From a checkpoint of a small transformer trained on Wikipedia: width 96.
Each number is 500 + 40 x the weight over the matrix's rms, rounded and kept within 0 to 999. Layers, rows and columns count from 0. Numbers have three digits each.

# layer 8 MLP up, 256x96, rms 0.139, rows 79-127, columns 0-95
578521448436562467504455495527459484488390439506537506509513517496475500424493533530490467603514459530416522566515389506460584472456513583565475422486484499567468459469500483522500503551478573571428458558453529494499513453498448505557457495491486517527504525459554485639464443537522447458
504486465411542536478497465505542489509511497478423503542471553486425461453538513518537518495567544548483530515524499487535547470606488459470555493448480465511506529446465565550480496487465484555505497491454500571451521460532522541541521501390556504494524466497432455584512515519540513557
472466437462503476477484501528558474523493500529514510522520450471555455433491535468563473531509556418524557517472555519548444500483509528439477520509493469458498526527492519515520524515539480544544522495475501486575437508469449590501505503449525525503494568399497474438513493487526523560
494437547520535527502479447497533471497534523500485489531476450438602466464556433516559491551467510574564511412577493523452550485519486505458443548516496524496538485597457479550476495488536474522451507497524491525540517465486520513543573534523547439539479540548538545417456471448553527567
513563549504516582526414510475428438474484532435531507552513437432487442488507576529446518523512460517434507461488505450520491497476499506431450480483499584475502510477529529464523562448507488519461545490506460489531489485548509510514449522513492453456518539482458464567524553526457444472
583470400435494511604514553462463493490419613499467555494521501490508489519488562551459499446502496496493456521561473477482482550525461473554533528498501496524557501331561506485442530475492462463507517441432475504430520515488527505485526465456573475517542413550476543530532459443511507478
481488540479508451500524510516527534516503565481511414540517438546528557510482433541578527490489476448497500508570565522467596531486417537526485497562458482448519552463541496420502575463518556498456488472486500510475536460517429515496520505584501501441480512552474474514526514531528500557
449529499372466537507461487488455501429502498511588473512494493474522514513411565470424568477471488425465482516475454514477462485495513532510476586511536505521488464451448469488508461486558494471524520473485461504519514524504537517548474477543529494534453556457540504429458520499514480439
541508484467461449396523516559507460486534530460507549506525461438500456457530520542549459541539464513467555430461546487490550423388439502486472473465493502455535557517545557460487559615452497532528569511551535464506513490443534454513538464471467512487507441470488523592509510546530496413
461565458471533490491540472541524569531453486503456458477429434530460558521462437483508488502536498468498469510537478508494487497477489469517549487496456437422424430477448517435484472494438458441439587557479535450491514537496482481412502430467532496489493517450625473507560479459416550529
447552605532453479509447587503496496491498440443521464498432440502493517487524488454518455532555449498461493493455431461472486543486426576515528519516628508553517545487464530520475559540520513549496526476427545529533509488457528431499502479457479555484458511441540533521432450513558490405
492437532548502534480523486492481506525473484585538468518535494458512461493544557505530536431413569527492548556502502488514500531475507501473472475519519529594441502550546510497510459526511446524485563476450497553522480541497490603457528530495485459500554535578542513520518403514428486532
532485504542480532504549512491533476487459454516450524452503491527488523514532520492471543578517457516490491487474459495536520429522488542529496477537525449577442487482576460499555483518466496569493501495519510529457529445428550515485478525528468541531460520529555497485564488447484470499
529506535453508493408535519470558467451483590567420476430513566525530508449505531509510496536494508473471429475480570577504475519416473539470489419549452517507535548483529553472492523447423498527527484588526519561537525496492454494529528544512568512480490489491494529553490454525477505463
500428400480554501487433558497480485550452485513542511503538464470536569507453543523519484463477541470516495452517474498432536584530456507556497478514521556540564531525440498439444477484586475462424547506492533458458523495444459503525560506511523458574471551551502448490486536468540523477
517464510475506481526501453411493547471503530478462504501453472511505552506589483464550456502495534515581457478503460477493590473522524456512558518517442503518428476503462512554554552436491543435512507477543480492459467489533512481531457490510491489580513467559459584480571515443456495516
494508472458569525575476549496498563508494498450511491474523440456537475564553500495494552547467473470513525471506478413410536566501485591475459567562508505537410453529520487515528497529447511453469496551478462523477488460510537516467539470470544523511486538522534506528500561514491543506
540509495433524508518527487452514427574461447505489513523441486464435416503517566508532503524460535533493552423450485448512504598497527509446579514499549508422577538521551556526475522435513465523491487517497465482411429539513466511491477533514397513464529429452558475441438546474501558453
504512556544590563540508542507517498447402472541453418591477456472544513524550516443533406504495475497515524555506471505585522487531435580519551469440474481497464470513521538420453506483479542537443474556547422585549503506504491490427460467436594486431489452475499529445559375475535531485
531568547445451497483520546481606596489526534502439516516526525563451490519528504505444445509540552430490558504522563490514446485532436486614539490496516533463458524501589538505521502485420539479491449547515481477533474460511429453532489551458466539546462524479521536627487498493518477461
467454507457461480512510516536551520472451561487497555498560496490472492453526513469495523474533543468479546479452487515551466476499476552461546482475537566477562545466490466509509493517459573590506525531471512504493474471482501483499369514532573453466472485516426504472495467474511544506
529405517456538520468462345448496476481454493459459491447391488427486545548487474481523522545439500514511538531522403512539448503473465501539487461517503512505451614456575395468532459550454472472437547499484477552505537428523544459530456530428456533582482481452442466512510438488499542550
449478519556535482461453539437472499479385523505484559488448523576486475529544540531483468395477484511521506457536480511528548596462526519535507447493561497537433547481537488508497546460573491502515470528546478492480458511469563564506511473487544440512539453460511490602483568517526523529
558441522505488572508458486522454440502493522522476427511553440474431505451457440504538435511565485448504628529487517522521475476475527503460508456475477464522449481501530567501530548484434528494471450530528506562493530483454514476464484504467499578432478448499475470524480467543494535552
507508446523557502566517507442529493513442473479467484548470413416487484528524493502511529458426553460517576471443517478497445522419461565491542498500542459528497529464508427566459521568440466487467503540503550576516514486521464508530456438551439600521527487458519515435557473483472444438
485449524473437514505510493461526447476494489462515529479487479481502550477506511536516522534474473497456512505500494526427496486560497477460489466510437456494563466476479517514497440568488456507605532538452470486546455587578479490538533502463518483486484519509519521513422481498569477527
500496510475504526443523523452502487465509463497558540454478490454505488477546478505534456463532528472533474532519478522498518477515474488514510547485503476453472434481464502498558523475513496560533517526466460500521481488558537501457536476459492443520515477533517463582445488480504495472
475441501522432436534533410434467453468485514558469513514573471551484547481510486545458467533560478531511515489452526515457527492533446466520556576544532465556493501486466531487473494549485475482486458452505568522488516551511466550459480540554544420505443534560526486538496470509532524463
484448505497480538440519484541514507503517489467515517529533461472495467468488453446506531522533475518505463508437499490483498471463500512530465486468458526520463527476465475514568502470543493508504460483530537515526481529497495513488500492552472541513523432478528428449487511521509549483
589484513501540436487460575505577485511473505586503482459467453536525528508549511481453442541475470524424488499522559550588496485545540446549481530497509562541458552498535484480518487515438514538451485541469500418591461466554564518525495486558504550482470548510517551453459523428512455475
538531536520535542554497459460518494604478483549483474469503565495536559534493498480466521510519589475500632492480550470574464518530561509581439495453535553506501437470540519540525528514520429556515435523450517434461455513536510532575522513476548468457479500488485507504551479539503452491
446457499559476529502546509491523538439490531511452522510493513452390484470477480516579466475524496510503509426427548483462494521523527545516557475565579511490490535443573537433554481504508529458549509515502523427481525519526485533532539439458596487511524489530546490500494525465512590543
416534460552534465535611525510497449490480540507518463594500451487394447531565552463445564496418535455461505516481534481472463542487447536487510437577485519518569507569512513492542515541506476464440520505487513584558520443537476495441545510447547442544528451450490461441494439518483486516
439474512545477549440459491538487479494482480522539494476554460502472530480467546523499547547472485473501520489505468528438604417484477512531444497518533605529517418496482554509508475527474585448516533511449467466510497497498507540509441515468507481486568470459567519564452462552478519538
491462478486486468457464507517481506461459526493506467479453427521509554509513493575502461492535512535515415529439488540520488448461493534520485516475445438549623499490540475522517533567493480503458506430475518429487424478523511445512524491587444538502496510491512536468493548478565430528
479501563489450447557458527459483565481461467521606494572416541532527465521510415500497483573472489464487567530551567463516549469496453522549466511429441434415426521487513485461396501517497460457573571554468463463532592509487476476417444515528506449502491453495459492493529446529513510473
586413505411475475445506504557479485511505543472427459542450459432550468434473485576520520444497414504417502502469493461455421499435446476544590475478498520455480551501517550481535558534534528482466519432533432496447522526524554377492498479514486538443492509446480476597528428483521500520
567535500491487476510459444492518499404546524534538466573528546474580529431587466489479500514496441503504478462514502563543460484517569532461488478517569527472449453562557495483507566522477480477533518522561492526455459579434537509520487475545479470460510540492496525530461601485552548485
510521429539433563504415501403487498483524493567403451537563470471527440517554486498516542431584549479523510442489482469517454542559448474458440448504467523556554461465445561480454527512485401531472566477506498529442515511496463492523460501479508545503546532510544499460528496484474521433
584486498519465528545478441552502508596501455530491450524548571552520446516460490483453507445513486490544442475532456440425467540536449516569568558539530446379517484484451537451502493531518531473543518498455455481452509442509530531541461494442486469465424453400524517497508542461515552492
473482517519425517466471511403512462511520528487480491560518454392495457443580516540506522455458504502480496458480524536511459551507429513501491532529498506477504511462569451458462502458518542523487518523502465523474492526486444550467563499488446536522509468537531527442482536429497503524
527479450571412490509550485569443481501558486473538503462513562545540460539547493544477424565475511552583476560439475475397543523472533470526476504493410442479505471555556512476522561569517476503457483543483576513465457547586506449427470476480465454451525540507531479502504511505484509514
427506459461504523467500454567511564477511526498529457511486539489517571517495490491583581525501389480510555481494549586530520539448456450484455494473501566519456466512436487535501555551448512500541474535518535543510470489498500573499566550536534513511529477573575526445475526502521501477
511451477498479500422508479527499488486543527509528524525489541480460492497499536491527483513539484491534506498477524491422454501432553479508477533500478501476488520509485515460522448520531486560536515513488491507498455528496481494521476491525493528429510517549527493562522492555474520463
533503513499478475502501524471460483548493534569525492529427497503520444522582473499461487443455498514446522529499543415541542586470529530470478496504494503559417507497513439481452453595502464503473512459564591504414558466564501504529523521550480615445553467486516470433516525507448553479
566511462493512498505470515488502507492569499515514522509522517523445526480506529547526517456478435549498546435564474570475502551518555516479519529479575465426462515485423595532455417497451572558542427480507519542442482521526541521494527469412470599537525485461446545454498542527544528552
568473544566489615480461469477470549441458496476440543450501521509575431501443534449485472471471537477403544498524445524491525476452516489541468503487468513509510518539539545449493580472597453605430502541545458551490551506473480484539525405558490492611484461546520514433439533520446482489
500471518491437435478508517436499471495499500515515534500529535544492443532603500584562468493484524534517496504523487560490456457484524507511504429479504499502468507451495425529459561477510517553534482461515505488494498469507452489470510479527523486443462508479393487592469567487544493526
572430554452527499512485411489534537533480557481495492519472521528476473558483461489516504490469508523540441488423505490519536487513487503553507454477560527429433480537455465564554552491559533477489518547599511469466481465468495487558546517451437510519419511504459508512507561502515482496
# layer 8 MLP down (transposed), 256x96, rms 0.055, rows 79-126, columns 0-95
479549508504474460527526507417522448535564457536573490435468432475466498527542543513560495500510490545500469533496584484475457450536525443514490552383477493447447585555497502555553513523478477518539462499511497500491492527535487546487532577555566429456483504525501582537505512515520504480
447471516512489478501548564420486469512453517499456428548597531447498549450465467497525512468532475551506471508469480531541502512482536549510563474527492588504575418486543491453441503581461485398495541553453469446542518537515549519445562527523516519449493464499456522473463474520456441466
478490515469526494462513509477440487401470502526514473583432544504452551467538496472463524481529538513522491526523463430515509497493571533594509540460529492555451493517467547459503500477455442482533519591506478525451527465503541535426514530523471496485535485514479545480444539483468500533
511443557523490497540489448474548511500517528486519565449589535531486509573465438553457516464557474510490489552447515470589505492532525491551604420483464506487512502505554512480485432541500507459565399495514543479472530432513450546469458548433556579529515477520492490488497530534470510470
534488507468499497483552537487557499491544502544456460467524489530558533553482441470553503453507561492555508534499485512536525524544489502555508524507475431522547477545473436498525442537516456500491523510494515503462567504453497449502500442518481589542441502597504610435486491519504521528
431526536462513567449459448463546505493574508474544530484441484511512614449448524572507410470502472507490501491460479529544552496516494470557562491525476503562470524599512581498529426500528509519501577511465439551464505511493482498514490487532489531555533588446469483408473459471527540412
514507460498510544493410500517527444539543534414546526555504439456494478462456453538546499495470517516462447469512523558472493436494490634428414455471465460514512585469450516501441518501579495539511514456611519582523556490493461514569501519555544447414492576449467588385495544463412530531
462502482497605435500513492485498545496573471477472557549532516515456520502544513484543498497517493531439461528450526557547581583476466532490503525512459474539522511465498478516475494429479560466451465523479550478416474550485501483501499474432501484435501466569482441465550516487472506528
500582469513522523569529438462498534541480438562485471506464458495478521496478509431502522539453493495470499538587452537446504540530507429479521501481502503529591507436486496470569476426557459469521491549479481496511529566527510461415504574508547482531433575536575437498462498518519456460
521510528423538473431504424492471493478472445545497480511507513489460456413495527482479480505463462455476557551427511493467400471495522458519531549578518460466489517478428615469500521520466513532499470509537542584513557498528571477509489463526509487537516456505428515556478525467524448460
508499519592458524481549379478539473537599485545546492446512490531497540511527436494501576562489493487531493504515471428469488527506444501505449494508504480505436395580503524512481532472428448444482508531598563459442501518500552489466469465539522549480505515482513510485498515516606572591
487470516555534505542456486437555503538537563481514430519509510561518538526556522562554555512483449493485444505479531408500421512491480476457509535568517467515518521507485566482517564510500438544571471518552448508515496506439547474454503484501587531520500483443518525492528542486540481412
491540461485471479505510461458500480525496512530507445537471471547508479524531474613446483533481495499506438573464477521405533515497412524455520502519456477511528500545513477556521446504564464461476491497522495506541515502471435460470458552498472549525538456498506546500504401585534508507
423550506537517506620494486539501517537485525476547503470392463513507504511453465448442525469524553460455460502457475466537512501520546472463505534535547493481524517519438431487470467504550503466511522556484465523500448505444517502535531451436527431531450547488481473551553457470486478581
433500481499496516595491460574505542426517530486462496510468528512465423491537516448464550475457508501433525580483520549443399494550504500535421453433572506484469555550493460451486535514494501510548494458534456486559452543555474466427367510537502464437505494461498455544474471515463504476
500555466513474506466501468537421510503516523570501550515453480425519517454463440554484478536458474541463525512564557523491542463468409479450552538542560476545487527457474480489587506547414438518540529513535591512409483566494445456504494464472535470508524482537582487471496509477532508452
550478508586475422522452505469519502563496484615462469501509536550490466456519510450545518559381492546444514512489487449487501520578477452484481496506470523554546521514508476457472443513477475494555524497509485467514482535507452513502487500519514505522492502501512495478507514577512473483
509491484494461514417459487486430480473474568501482511498486545540482491474509412508485451509539473530535482521537575537485546431493537548554485527514440508548457468468490518503493468552500601439578476512452563545577597497436486561460484488531550512523483554542478537565514494465538453516
517503533477498471495561472470509492581464516456533503477460504512600489496500465460486582496507509411553531492491490482475490522436545430554497508478548538492484483511499504485511498494531499499505478508548501455485573428512462467550523503525501514539538542480479545511535576534485511552
505497528499515528554488539467497482486558507544542536500513521502567481502532541507442502473473480583514382561471524579465503470516481418489498516521541472509526542506426557461499468457471420514459496480501537489565490489480535480524539538540563535544432418502505538501500545471503550518
433499536484547530471506496519492550523528492447525501505500538511504546531546519531523534482458434485484563456503458485525507543524454504498435550470433534461532530511539554548481567468501423411533490514527521538491501602553508530509531392537511456497505468490487533499457474496459549456
525549480470534444453542551460548512549520450584544444547537444436514533456503458509515474555541475432499527504471570471497486548486489490493475563459531473509514503485448502586518529462497504585502455483536595483472489561556444445460486476479567458483544495493517555507418447533570525486
558549532545464522571589388442437555571491477490493489457486524402495514477528450412437454565522513452513476522522485555426451440470484535490478445489462562475460470539467452468518540556496539556537537448529537491525478451529423546459489516454459485554601454476432564481419512500452465537
534449439522508467489493496505556460489469465547507495477559461497528426550538512504566523530467524549410469538534504468447527557508476554488516495516449519497551468474424498497557399500497457530511499513468498531475528491525499508545456527514537501559500489534443542482496550458516427495
443491485422495480491547490454531435504508482554460546502504504429515470536575504491533548453476486501540381561555529522509474532586476451553483493528428540514505544555517587532472474501512467542484522492492507466503562585511516455520491492483522534498519528519498448492533470559512543510
529435485451508548480474492482538511537559455541535512466532518520479491487516515465537506582456422522511566546507486552518502461511442456476513515488518589428541540519506557481415481528467460474505502609526440454465506519503563484533470543518559459513446510502458566495424493503553474501
508535525466517500573499505557506529507515511457471480564484470515540456508478527505501446486565508550579520483436471570521491512487539597501525475448504548490472535551541491469458516419459515501496455464486518521476544465484515523464490462502491496517491473509546529468599565467511479510
458499511470533438526484470529465483436497489459499462573506491530525474443414481514451529550543508426489504470548498540562527396483543508549540494464530503483520487501547546425592564555434466468504561467498479529456542506534542571504404495511454423507512481517489454404467500515478463454
464545475540497477533532497488556462479495432481465575467492484505579492513508502490556507468434572532526519572482522505514536488544557511504519486432504427525477544507495482515487528508450556560510490487501502482487472484464527509481462520513528509478519544439506510490522469525477504423
450582473492507418492500494490464511491560477454491521424453540500479565591458562538523550525588427494524494555426514435548493564542412510473451467466526453584555534477428530500491569471470456441508545511551445500512460539471520484449502500504555500597478543515558559525509476495616485443
577414420464503458510546537476505522525552515490546479564574475395459490455585536500488517563472496573523480478513452546464457517504472456507487429533554558549496477419484484486493488490549431538596492513477494447455474475472457584427532506480532534525477520465524548497419424512510471483
516591526418474483539513554505470524551503485478516475535472533502488501436457526417393489568490503479534479510545463507472438446477467581528554473515436458502478440450503510529503449535434487498462576475485460533548510479443489470441532520463520557509477443392563484494511458464512497463
533462511411485516490430545460484531468446520503461511459501490485582586474460478502502446540560459492497507477491454456556480473511554466494474543474412517523512482492506463493470480506426530467531481536529476451452488513469569538513468480545428435439503523562458496559543550467538526500
421425535465502531505465472476530478544485509470512524518521525531507529530525516497591441501447445460522416555460517534562451538533509531467413448418522542505447451559451490443479488517513486560491473546531475516502473502473440525573535518489484536477511498561416472510508494527525477522
482517537480460534535494478527521515498450522530502501500545462515479521546559487527515458542563441504525396498455572497498451511513483461505470507436484496538537529512454446529581583514459562513527506506554505442536413451526524523509469454476529457472501497455529527541562480530494469487
488498475486538471480481494491518496496526513495430515462541467454482536511535578504494450513450458546553442560473505560472479590450601489428560530534508566501517494556474479520484446505494542573534480480544526507461459508500517572606564470438470586481517517530471490522481477417446501538
430520510479469515542551499455461491498515489500489510508548462549498524570536542480493533544582534494640481477495534530614487537505535492522486470517495534459473461445482602471497472471567505544493514510552475520540554475505516599440505517477435449612473446447546562423496505503442457542
524460503531485483509545603451443493494498520483452505559424467501451459521488524555516489510558565527558491541503538533526500568531486509564515524547471495483486574464498516572450568497503484549580476480507500526548433446429484550448509544577552556535512442526463597542563501438455509445
487441495509516535499466520495608430520431539518519437526475437589455534461481502491511422424441495503589524440492531522507475526509500527504516552518508459394480446536473548598523517467502523492575526476504441594540546531503510510467533471530484472524516465579478521481545511532512482530
498486456501504494487533473498524504369526501450457500494479522540512502494560496480454573540539571562496578536472487508553519479451499458495499474497544578602430489468488505507435551454540506537427479523489551476481468432444447506539462529508537513521518521506473471499515491522507498575
493452517518573480496474542517499487478536473518526518494418511577510536606465475576523460543440478579537496531548434507539506514544508508504503468430423512463456518520522566543510521427517511517474529507511564496493535518495537496505484546568491499510526521542532530457445478496554573442
522471457439486536473488449531460538552505474535406431503510525515453507484516458557511573571509451527516527533484529506488495468551507396555460507531520558524570504454478498444483494527453565504554461522499491470545532482466561471507490491505398546477531492499461453567491461515550446527
481533426449558490471517551431522471598504515483538534470474535505509584503509513513517471509537501474452537419557492445459462496570482417507426575593467482424524516472541534523467512450583485528534475503497500511523533533559420522433453486495552517539528537516471514479495469465465531489
505501453597508485462492491472531493519429509445501541398476437499522518532460517444462525495518525526480504467542533516503520434493499506480457608476476556489448446529473516511458549500475500454527492513519479514525475490475526538523443511557470555542511527553477490536507563496447458556
503568531486486471510478450521485525560486447507523479476527449406455525538464415499530521401509449552506370548515524543478529476515476519453595455525546443497541457400558527455600516465515517498470501522517495543574495456493507494489479510539507634484543493522453519519520447469485483532
461442528489551485444452533521429499511477484445526464452462566428560529513514447530449537500472485492487538539451567448562421477474524471478487511526490485465555494550442514506513456499464535572450456534531504554486527490442501478508466499577549511505472502570495516507555517507600494527
576500490535549454531489466494413494520534555495535480568457516449477486544534443501533514510492466534486559472479440470496484455576485499505523501481434516496553448509523590521540411496478528470517455486478539487521479487492500521424500596507525533589478526458540482443615567532517422443
526459489498546557537447432492539450510450541513495414584493456490467459478482539489516551489521453539517534484555535413500534527514465487503435527447483511490545433502515572467500496471504497512515539514462436481488426530541517513446465508523537483571561607555582498485494529583457466536
# layer 8 MLP gate, 256x96, rms 0.146, rows 80-127, columns 0-95
423473490534486415541501522484502552476456508515489494526492564403515539490543499507467552544488501508543443414557412544484433536492522444495429482503509516516512456498565522493515561499475500437489503495444487498427518519500572553490544548500554571456509556561485460512524559495547474559
513525435482547435508468475545503476519458480492518498518556442467497495502506558477444531464534514441438499516481530539542491540475520538487471416439542496504507487480422488477511512506535497449533484507546500478513476490502480511448469545541522482510563474482485473492535533474507412505
533522512525503529537499549463524490498437507512507513439475419534560532548463474502526493503436543491485534461437560556438495569425529483545521553476575527462483482409550443529434480446456556544614550524498450457534442537506477498474511422542527515485521456517490496458519511482520483551
495493453482556492481478467521514503487499482424479493560486532547469520576536527468516478476512535517452498504479498511528486507528432501532496518550556498520551535556497521492526506513549501548453515497530405472475559507430535449502501490551564472459528473525481499437496549430591455475
495482436453461485527482466564624463451549599495483490481481558474514488552498473451540510649514509519466449547500431513508481478512449500502490481413587530482490464465529500427510452523388537485471508495494518525418471494516461446444548503467466530499555523493552486445463528552562467520
531475405545469447465411396502486535584589511541453427542487463493563434497428443516493494486481544507557523524569548434529474462529543527553484451469533476430490576454542523429537545465465490551515532493441494483494550487558561571504492412601560463498593508455441520467527452461487526523
475509483479496573498461490487435491502460523560596498409518538552484565455415493487429513522482487380504494539469535387453454469528515520615502515532442462543489490529415466459531460472489510485568500550476527496526539488506555543556506498558567569513463512554466516521400540518545462497
507519409533476518502466471526476515396496512496496523541494510484513440531500483437517472558462514492465463532597467530442445442508458499434461523532537502474480484462520471568563489456490524529426434515467483476496458529492440524464481557530509467461482492550494477514546504560593397471
503415533541460436503466513512505464480527546481474484579573456550474477427503513464432493466485543460431464475470515444482531521504481558488437521551593469513476481454545507427597480534492401569518447544560452490500461486441521521535564547448460524485513504535492470542554475578481547534
335443449498540519459519508500495500551395536457504553470458507418475531434455443614506505576512513470476545476489476496527497507454450450449496493531523476406521458540590516576513451575480540481518461439516526477608560487516468550509472512511480464494495528470507508531441497584506446487
470451463538470503459551510478480472457392536465525519470403504492433480491469467468499421479497486472517486462520411458503533529517541519547491530475531575518491479498445549467493510447464503466585472532445501481423492514496563509523513479453465468526482464547441404487502442475517561503
481481500455554545515525487519510572518464489521543526531507418469530527462500437505494478464501513505477521454439491488513483445478442480519518595492545453497494501473550449421526497539488491594494452503550559523453497491482556539509491525518513447470555481498536508512487518481484464511
479470440522464521557557482562472505516458504532486530477447549453511481494486529560533509468551534454491468497522467439547489484517556498491520527462570465499499545491564504554513546472425506535579511532427511485494487516564551478543523610503476406504470431468485498481508531543530503502
518529527540447484499471470492409557477492513462513542393515534588604456495510561485463469545569517526509533505472566551547487472449492392558551525458486526527551521536509559526466458521537486507490451548478570534442448457481538483467481510498520433457576533507524541527577521502464481465
492477432466510503567580467428558541504497568504502472474481495522429504523493501492458501499457603448464487530477444508493544484544578522516454477498474529540453467455480498454448443517535527468553547447487442515509477483542592492458541517538485438536520547498459559477484521485517450543
476519412500471516540528532477542491544537458480499497511537506463436476481469570565526399471492520537501480447509486474441451448539497430497523513508500472511471534505521503451580452502454580536486544510470484483517541472436551549487482521455444503476442507458488447514493478522495550551
548530527545459445501536473496502453502450569523521504440507495412507529505512457458508495543482480484504412512502512498449552473588467496523495534468483583435479519457531500522554474496480546458502567490479491517554509482537476534491458517483522513543486556448495495496497479468451416442
399468452480474430552463448543497558544568524487503510463549408514486467472485477497460517460493545507492546485541567534450430456508574533497470569561480514523544506493441450562505549442514424511519445495436494483529453527524498500549531491476451488469534569488534473522449530493477424501
569500537511431439544479477481505548541472484508528426549511475506501482545437545464526504543520493451519521501525579448530572522555522579480527493506517552410413490494505412501528460504564623553444545507515540525494511536511470486449542482489486548462549565503529436584494498528477477469
530433500449525532535475462530458536477542528507529562476485486472553497552556521463502489493518439458501615555480456473485483525445495535501537562393451477480553524579492496464420554527482502490493488501503551547505457555493528609466473417548475502453455501465526468467511512559482520451
552520515457556459573572426488507507563459494508520498577499472540473480494484480449440480571529530511499550497512580483444461481525475458487484520491485527429547543476470521475578502504439520379461480484475532503468522443457507490519493529505504513527536585511480585427584528452483430510
437521478479415503532567394502445554489510549509508543495495515509441476504494412408453440520572508415535421562520421480483519475443441482486473475525433549503513499502495521532550528546486529485484444543457548514503499505466448516514486501465511443544442516496503514501546422455537438491
435495470545476512563461479506491474469509415560486491471486473459458537501518478448500496534522454484497438519471491532507579538488502436544454514528439547511494547529501414531433552496510527455544507499457479499523556525468495586512528507598480455507477485462542470506491517530479450485
428431543494469536491495538474550489556561518462538587470514567506481398516562531513492524447498464433466457504478550536485553524547519466437443493484475505526521570534509482510433535548473519504511512485514558501545538502436521458478489451507469459463508483410448583498479475511491456544
521511473467557479481459530512454478534477509434477499511438511478495498521452490430513449459521578458548485506513530502518444445455478447507565469492536541503426554564487431489425507407526505517528482512494522478434485439488513476500513473524495426504480512469435482512505508467530504445
457447521454502448502498491533526567493472469486511461504542519451446546449519520437545468531579528499501497492446556459501482465506516446481540506490511497506465498527526504557547487505550580593496466553535494564486474552462529440447509481488536485498489480475541517452500502510463468526
505560467486570436442513531522540520455502486464437458481506450430446506512478510467562509525466499522484407578494513556504486457486484493558481421511485477483539488515589518516437520528477499497550521505593476528540520491455535436449488464473514469472546475434450495508476491523525491570
466448511497455515484485500539500453501482492549537518552511501474434452487510536518488463461535473461481606510548492410472494507467534503516525491508486547515482476530470555479456510475550448489524459542494466539486478536491493537490503472507531495533486435445508564520551482494522468517
523541434521544520590584435461436477528462547491570510507455430535504509466550481474523528505470460482530432502540494482500472506513492431394485422521529565483448465475547513524495478545486586529469520490483541490493491463437498512468485480486564473452499474468523471453515569410457413490
477465494482487505470492541383549556514489522504511474478483595460514516448491498427469465554544562493450609511523448549495441495467534470512478480453561468456531555545527533505532447514575498526529506553453499482470517448504502438518527496508511565515501507514387534506484552558472486485
536616467414492475546507532491501485506509591481472438499498538532497510474521509463506523556533575450509473466471483533406447467522506531526511460544421522514465508521495550492477526489431468481475530589429442548573471474490492527482462461501548482482555463446554482475481527459573497548
505556459521472533513514489540511502475527474538490486509506429506512565501523493529502535528524465472535505496445506525502510511483574481545552490553393556486469480474503588537496452463507551518400510498442484487516523508431490519540564518581534508518475524498535511550469516504561536461
537533574448543560590464491497528456567537508448477516489438533435454409433525537547479466463424494444486503511474501478471460506557469455544506520473495459565521520507473469489483510534513485551513499502504434460465487526501493468424495434454468397551550499446479518502513488485476526485
496555513478523484489499538460537474560509494538532543459470538489551559481474509486558580437474482453574499559492473537462518520440488478427448556501434481502482561480509500490481455515479509456469521449526535440504506503477494562522579544551488484557479536533559474499535431520559515511
543534474491555514542471473534519403510526492490551548528537514595521467518450465463475468464472477534534504485527527435518444478513439472523477488474559521470500510457505434540484504579476529458452459520490480555426438610518452579505524476507447572519480517521453533498488505491495458584
524517578470521467483470546568470550485555603433514460476560524496505433404468464517473522525516540473542465539488486447523471501454532537476495562584486479427503467433436601509497460436533525510512431513543483530480500437497534417542479445455452566527419486514454473481523431579467500511
511467457398572516546445431512537496555537545494515485471466553458549544497497496484481450538418507456491536479442466503478491472506486518495495446456528522447421454585450467444543506477508519482443525516488497506490532568517509521432484451471483490580451517474556414485448418480582527568
551483508487464558548513441496567485530494488497503487485491472477526519470462497558532505485477449597569461503512548459404426532489465465427468586566486486523508466536478545546480550503485407485435534499435509529519533480475421460526491419518435481498484451561492514523522549481586530490
544456428543510519565491509480548483590480430537538443441490434471527472504486475477459530483483534437573412564456547482414493494560525563431474529542462529420503509478506514532560521507528476470503473490571474497521508555484509523470486488434499547517460466464508487509501553502538506481
505465571453460493497490503440579416492525508423413439536493529499448457448556500485481471446485543497483507522469502480501517521542497531504532530537522561476504507528492470422521488515490461533506547524561440496483438403465539467505438387465516469482493495474465551548456425499512512487
516436542430437491544431513453527502426526520550487565457562430446456472516461532427469509534451550509386480469577484547468529433444536474597532528490542525539542476546512549484570513483514514467453579432539533440503471450448487538429475530466575509552456462519478493463473417494464478580
486535452550546518479520483419499529485493514535484463487478544476563502430388576491474514553462448498571398514481513590540511519495462492543456516522414514493517381450467527491493478473478513521454476509467596439511491549425506501509533526494487431544516439505507427494476480533509429499
527517486561525462542458522504512512519457546463483479451476500431474555538458470462425483486479507537515536465525473526566513475541440403473561488520460506534470420529493426529463516500448570417449452518437546466457501453466504481525479528478489525540493451493543455477465521439475449496
452514407493516514497453495503532577416511533427506490495534517428536561569523472505508522581564434515531463533565548540426529566529489406520472469522496517469533428514504534479514465495521482497519517453405516464514481516409459431506481557470486534490447508475439533557511498493478491486
520487528537485496490573480481517449534511501475521468505560460523521451538527538430456467465567514519503486543497483548479536515535433534472509461545443521507497416521575505399527490527473489502446570574510525424473483505501510525437516514562510499472532468540455549520542461502480488543
543479495481451466545575496477512542567511484458494489551509498517453430475507509414471559463505628455515518543536509494600437471560572513553451468517501536407528566489431536488510480579463510510477514525510456578520470491471499428411457498498433450496568481459403473436564540564519491486
482444450537505567498530548529532515483527497464529468490525549480457570549508506526515482544485497453495476544523551505482526491405522466511503541571557506493518460478477506555447477520423497468459452464520527511513607503516573507462494466500497530458496484518490534433530480488544563519
492618489498525462510492474528454594474476501488478528486446529485548403556434431468488492549500482532524502503418541600505473486506523449483532505535539529463487475458492465528487537476544503460576502499481540527469499482461455497527501493424514406518497501561550481512526495511554569453